Weights of a small GPT-style language model, trained from scratch on English Wikipedia.
Size: 8 layers, width 768, 8 heads of 96, MLP 3072 GeGLU, 154M parameters.
Architecture: RMSNorm before each block, no biases in attention or MLP, untied embeddings, capped logits.
Training: 986M tokens, 7521 steps.
Each number is 50 + 10 x the weight over its row's rms, rounded and kept within 0 to 99. Layers, rows and columns count from 0. The size before them is the row's rms in percent of the matrix's.

# down: layer 3 MLP down (transposed), 3072x768, rms 0.0351, rows 1895-1911, columns 704-767
# gate: layer 3 MLP gate, 3072x768, rms 0.0351, rows 1896-1911, columns 704-767
# up: layer 3 MLP up, 3072x768, rms 0.0351, rows 1896-1911, columns 704-767
down1895 102:57 49 50 45 42 56 41 53 70 32 39 57 49 36 58 31 67 63 45 59 52 57 54 39 64 41 51 56 46 52 46 50 47 35 51 55 37 50 39 38 26 47 50 50 52 73 26 68 36 47 48 63 34 27 47 43 28 70 55 56 39 43 61 41
gate1896 103:65 58 59 51 36 52 45 44 45 57 51 60 41 41 69 53 33 53 63 68 49 37 45 62 46 48 32 62 48 55 51 51 59 55 55 44 52 48 42 47 49 60 56 51 56 42 26 31 66 45 51 55 33 39 45 38 47 38 48 45 49 45 48 49
up1896 099:72 46 49 38 49 56 42 57 48 48 53 49 34 57 52 50 52 48 29 47 53 34 60 45 79 48 48 36 45 40 49 40 41 52 43 45 51 54 71 40 57 54 47 46 61 56 70 42 69 44 35 73 63 56 56 64 40 60 33 57 46 65 67 41
down1896 101:71 52 55 36 51 63 55 66 43 49 62 45 25 48 49 57 51 40 53 60 46 46 52 34 45 57 55 55 52 38 48 41 31 35 39 44 47 59 57 42 65 45 65 67 60 64 61 20 58 48 35 52 44 72 48 50 55 61 47 50 61 55 69 47
gate1897 096:48 50 41 41 65 46 38 51 53 39 36 60 38 45 44 51 47 67 44 49 50 52 62 43 47 36 55 55 60 43 41 45 44 48 62 40 38 51 51 63 42 57 50 40 57 58 45 38 42 53 60 39 63 44 56 58 33 73 40 66 35 50 56 48
up1897 097:45 51 50 64 58 58 39 49 31 39 57 39 67 48 56 61 68 34 32 65 64 52 41 43 29 39 55 34 44 42 61 47 56 56 49 45 68 50 46 65 40 52 56 49 62 46 58 49 37 61 68 53 50 37 53 53 52 46 42 57 56 40 65 52
down1897 096:41 55 51 43 66 62 32 50 51 57 64 48 54 52 50 48 62 50 39 61 63 65 65 55 49 40 48 48 61 52 48 44 44 55 47 53 68 50 58 44 55 53 51 35 67 46 49 57 56 52 63 64 55 18 56 55 59 47 47 46 53 56 37 27
gate1898 106:43 48 64 41 40 31 56 39 53 34 43 42 49 41 67 50 50 54 37 56 72 38 46 56 49 52 33 56 63 63 47 59 40 54 51 44 66 66 40 50 58 57 56 57 44 55 42 25 52 43 40 40 19 46 49 55 63 40 51 70 41 38 47 23
up1898 106:61 74 46 48 51 60 47 63 53 36 49 55 52 37 45 57 55 42 49 43 41 53 60 63 61 64 51 53 50 44 71 51 46 44 41 53 58 57 46 55 58 56 58 52 45 46 43 51 54 51 57 60 30 55 56 53 42 55 59 58 53 32 54 43
down1898 107:56 42 54 48 32 44 32 57 58 56 41 36 44 46 52 49 17 49 46 51 40 61 59 59 64 57 42 52 57 55 61 60 27 56 62 58 55 58 51 51 51 48 46 57 41 24 55 46 49 51 53 64 39 34 44 34 45 41 55 53 32 38 47 39
gate1899 101:53 60 52 42 44 43 57 62 57 36 58 52 41 41 62 43 58 55 42 40 45 46 45 54 48 52 53 63 44 42 48 52 66 77 51 57 49 49 64 52 54 53 45 46 42 59 46 32 48 41 42 65 46 54 47 69 51 48 60 38 54 51 50 43
up1899 100:59 48 53 41 50 56 51 57 35 46 51 34 53 54 62 32 57 69 37 57 61 51 41 54 53 36 53 66 70 47 53 59 53 49 55 50 36 67 48 42 32 61 70 50 59 31 49 49 53 41 75 65 47 60 52 43 48 56 56 49 52 69 54 43
down1899 100:56 23 55 39 36 44 51 56 35 48 51 52 49 53 59 50 64 53 57 44 69 59 61 46 46 47 61 33 75 54 25 44 54 46 35 50 52 49 38 38 35 57 65 54 47 34 56 61 50 51 67 36 64 42 51 63 47 63 52 52 51 48 60 47
gate1900 106:42 57 50 52 56 56 54 36 41 53 47 54 30 56 56 40 46 34 56 48 62 43 56 40 48 57 63 40 48 58 40 48 27 58 52 60 47 51 42 43 49 50 55 36 34 48 43 41 49 53 32 52 13 43 61 47 49 58 68 66 54 55 52 36
up1900 100:51 54 41 52 57 43 72 36 48 55 58 51 48 43 62 49 49 61 42 38 52 43 59 54 43 67 46 52 37 71 45 55 43 44 53 31 56 39 39 32 56 56 61 56 44 34 44 51 60 44 50 48 56 34 57 53 61 47 47 60 56 74 52 56
down1900 101:41 50 72 48 61 27 59 31 49 62 48 42 65 41 38 29 44 41 40 71 51 59 45 41 46 46 39 70 50 49 55 74 57 49 73 29 36 50 56 45 63 66 57 50 51 46 41 44 58 55 51 44 46 57 58 58 53 47 55 44 60 67 44 52
gate1901 113:50 67 56 41 38 43 62 55 54 51 48 72 35 40 24 54 44 47 55 59 61 37 45 50 73 33 42 43 36 38 49 57 46 54 55 43 54 51 60 66 67 55 44 43 50 56 49 40 39 57 33 37 40 45 58 58 44 53 47 45 43 39 49 43
up1901 110:61 29 59 16 52 32 46 65 33 55 51 67 55 34 47 55 54 45 42 43 64 62 25 57 65 52 32 53 48 37 44 41 60 69 41 40 37 72 50 42 60 47 45 51 58 55 52 48 42 46 48 44 64 44 46 52 53 52 36 43 36 44 50 52
down1901 110:61 58 41 51 39 55 61 72 53 35 47 38 55 38 49 55 58 51 50 61 54 40 46 39 68 54 39 60 37 64 54 54 65 51 57 53 40 49 49 50 55 40 64 64 48 59 49 73 64 68 46 51 43 52 51 37 37 50 28 43 48 41 43 35
gate1902 102:62 47 50 53 41 53 47 47 43 75 28 34 51 56 56 45 49 40 64 43 52 60 65 47 62 65 41 52 44 48 47 44 62 55 47 40 50 43 64 52 49 47 52 44 53 48 51 43 48 47 60 44 38 57 70 37 46 36 57 65 62 44 40 51
up1902 096:61 49 60 28 32 56 55 44 42 40 44 43 63 44 58 44 54 58 44 52 44 53 42 51 51 51 37 53 60 66 36 37 45 50 39 59 53 47 40 38 51 51 47 59 68 53 55 60 40 40 44 34 68 53 46 37 35 56 41 37 30 64 57 56
down1902 099:51 40 40 50 41 64 33 32 48 47 61 55 60 71 55 53 47 59 65 38 46 38 50 44 47 48 52 61 57 41 38 63 48 52 61 54 40 59 52 57 43 55 43 48 35 55 40 49 45 46 55 58 56 55 59 56 67 64 44 65 63 33 50 51
gate1903 096:37 53 51 46 35 49 34 47 57 39 56 43 42 51 51 43 52 44 46 60 50 49 67 34 50 50 44 53 34 50 57 76 43 36 61 55 47 40 60 48 57 60 60 46 42 54 59 49 63 54 44 29 37 44 58 39 61 46 37 47 40 51 43 35
up1903 102:60 48 43 35 36 42 55 56 66 64 44 46 46 45 54 40 54 50 64 45 50 49 55 47 39 45 25 56 42 65 59 75 42 69 57 45 40 67 75 57 51 13 49 56 46 56 66 54 39 52 48 29 55 39 42 35 51 60 45 40 70 38 60 56
down1903 101:45 32 50 41 45 45 61 64 47 40 48 51 69 58 62 57 54 58 55 41 56 53 24 53 54 56 49 50 60 37 43 49 25 57 58 65 37 52 50 46 49 32 41 57 68 47 45 43 43 51 74 47 43 67 42 34 61 65 67 49 53 51 52 48
gate1904 101:50 58 41 54 43 48 41 29 40 29 31 58 29 47 43 47 53 48 60 52 48 60 49 40 43 39 45 51 55 50 43 63 49 50 38 47 37 50 50 37 53 45 55 48 45 50 45 45 54 59 56 44 48 60 49 37 69 50 62 29 61 34 32 49
up1904 102:42 54 49 43 51 44 42 44 70 55 54 55 31 49 48 49 42 46 63 54 61 49 56 63 37 55 55 49 65 46 49 45 49 46 41 52 35 53 56 64 41 36 64 40 42 41 37 47 63 44 42 39 51 37 45 50 32 35 53 61 66 59 54 45
down1904 102:59 55 64 45 39 49 52 53 55 57 42 39 53 42 46 47 29 56 42 45 60 32 38 71 62 50 48 56 45 58 56 47 45 38 64 47 48 37 65 49 47 57 65 36 44 59 62 46 30 62 47 60 63 56 41 39 41 55 25 46 49 45 44 47
gate1905 100:35 56 48 50 59 61 48 48 43 55 52 38 41 50 53 34 52 52 44 43 45 64 56 44 40 47 79 36 56 52 58 64 64 56 49 71 58 28 60 46 54 69 50 59 48 55 60 49 30 49 43 49 35 36 45 32 57 38 51 59 66 59 39 40
up1905 103:59 50 24 50 61 41 40 58 46 30 57 38 60 69 55 52 45 68 28 49 66 54 62 49 44 55 59 45 53 58 65 50 52 49 36 41 56 23 47 40 48 25 42 42 60 59 47 53 47 51 51 74 47 54 52 54 66 36 51 56 66 49 29 50
down1905 103:51 59 55 46 45 56 56 46 53 51 44 67 48 54 65 48 51 64 42 42 33 49 60 56 53 39 38 52 38 58 49 43 42 43 36 41 58 60 49 48 54 27 51 43 39 55 60 62 50 65 40 78 43 72 60 54 52 24 54 46 26 27 37 58
gate1906 103:59 59 52 50 51 48 53 56 61 65 57 54 61 53 56 39 49 58 47 49 47 35 54 73 51 39 55 55 49 37 51 68 50 43 42 59 59 61 64 59 64 65 54 55 51 62 75 43 22 56 38 66 60 40 53 39 32 61 44 56 39 46 55 39
up1906 101:33 55 40 44 67 64 53 45 29 48 34 58 48 39 48 68 44 38 41 45 47 43 65 51 42 39 44 41 46 37 38 30 39 54 44 51 40 44 60 40 46 30 60 41 52 34 40 54 35 50 68 46 48 60 46 46 37 41 57 59 61 51 62 58
down1906 101:49 56 55 37 54 62 65 58 30 62 54 57 44 32 51 54 30 63 59 42 43 51 35 47 36 52 46 39 43 63 44 44 54 34 60 48 67 53 43 36 59 46 58 51 59 63 33 86 39 55 45 69 59 36 58 45 55 66 54 58 58 59 56 59
gate1907 097:55 41 72 50 60 31 59 71 45 55 70 35 63 48 42 44 52 38 67 56 54 38 70 59 51 55 58 32 44 33 59 34 66 32 44 49 49 51 37 47 55 41 40 60 38 41 60 45 56 51 36 57 48 60 55 39 49 69 58 42 46 62 53 51
up1907 098:39 53 41 60 63 49 66 57 58 46 47 43 51 48 31 61 17 45 32 48 38 41 46 60 54 40 50 43 56 60 58 73 51 59 55 51 76 42 54 38 45 40 51 49 62 41 42 45 49 53 52 43 35 49 50 56 58 48 69 66 30 41 48 48
down1907 100:52 46 58 44 47 56 51 44 23 41 56 50 67 56 72 74 37 52 43 60 38 24 42 35 50 57 54 50 47 49 51 40 54 57 31 62 48 58 63 57 40 21 46 60 50 45 56 49 47 57 66 36 60 58 63 54 49 55 38 50 42 49 65 53
gate1908 103:36 55 59 49 29 52 46 49 48 47 47 68 39 57 44 52 55 59 62 54 58 48 63 68 53 50 51 64 40 55 49 52 35 58 44 38 52 52 68 51 59 65 52 34 58 56 47 35 40 68 40 38 41 50 53 49 46 27 41 64 42 46 50 42
up1908 105:45 44 49 52 48 50 52 46 58 41 52 39 35 53 57 62 55 47 45 62 40 57 60 44 61 35 43 45 34 45 53 51 55 53 53 63 56 37 44 74 49 40 19 50 49 51 46 46 54 54 45 53 42 50 54 53 64 40 42 53 60 66 64 49
down1908 104:43 63 44 56 54 43 49 40 45 32 45 36 24 69 53 48 43 59 48 42 52 51 54 56 64 38 46 47 45 50 48 78 56 44 52 52 59 45 48 44 77 65 45 48 55 63 41 39 53 45 41 45 65 38 50 51 51 48 33 41 65 45 55 48
gate1909 105:49 56 55 87 46 49 56 63 41 56 60 45 68 51 64 63 35 31 45 68 53 39 41 56 41 50 42 54 44 59 52 68 69 63 62 51 51 39 45 47 62 70 39 56 28 50 55 54 59 54 34 64 60 47 42 46 45 30 40 53 37 48 31 52
up1909 104:77 43 45 69 56 45 51 52 46 39 64 42 62 58 50 31 40 44 61 50 59 41 49 27 51 42 37 60 76 57 39 47 44 49 46 57 52 48 39 56 43 45 51 68 43 67 59 54 41 47 61 42 59 57 43 37 55 31 37 57 47 59 52 48
down1909 103:52 48 29 46 70 74 38 67 56 39 50 57 36 43 61 38 60 50 47 41 48 42 43 52 46 48 35 45 66 72 49 52 25 43 42 52 38 42 49 38 56 34 48 56 54 48 48 28 48 43 61 61 60 41 52 30 63 43 44 26 61 51 42 42
gate1910 094:60 59 70 71 57 52 51 45 48 52 53 50 54 46 52 50 33 47 42 43 73 49 36 60 52 46 55 54 55 48 58 50 49 37 36 31 32 49 55 51 53 48 49 54 60 60 55 53 53 48 55 48 36 66 46 30 40 49 40 56 57 61 57 59
up1910 094:40 52 54 63 32 45 33 54 61 63 45 54 55 59 41 47 53 44 55 52 44 39 53 54 54 58 47 55 49 48 45 60 49 35 59 49 69 32 54 52 71 56 60 61 41 60 37 40 39 67 55 55 53 42 50 53 58 33 51 50 44 46 38 44
down1910 095:62 51 53 78 32 51 35 44 64 47 31 57 46 42 40 52 53 38 58 43 45 38 23 62 50 56 42 44 54 26 63 47 58 38 56 50 57 53 49 62 50 51 47 39 65 49 42 43 40 40 66 55 65 49 57 57 47 52 41 41 58 34 56 46
gate1911 098:50 53 50 34 49 56 39 54 40 54 50 56 19 52 45 50 60 54 59 51 60 59 55 44 46 23 41 46 39 65 42 56 51 50 56 43 47 52 62 49 50 57 49 56 42 56 46 48 41 43 24 40 61 47 53 52 58 42 40 53 54 65 51 42
up1911 103:62 50 40 52 45 60 36 51 44 34 53 45 48 59 59 57 53 69 69 38 48 37 41 66 50 43 39 34 38 45 45 51 52 47 46 44 39 50 53 67 66 58 31 28 22 38 43 43 55 58 38 50 52 55 43 34 38 62 38 48 49 29 46 51
down1911 104:41 38 65 60 64 48 49 64 51 55 36 47 56 50 30 40 84 57 49 35 64 46 63 69 44 35 46 53 47 38 40 53 56 47 36 55 48 37 40 65 53 61 50 42 56 58 44 66 46 38 28 59 72 53 59 46 56 40 34 52 44 50 51 39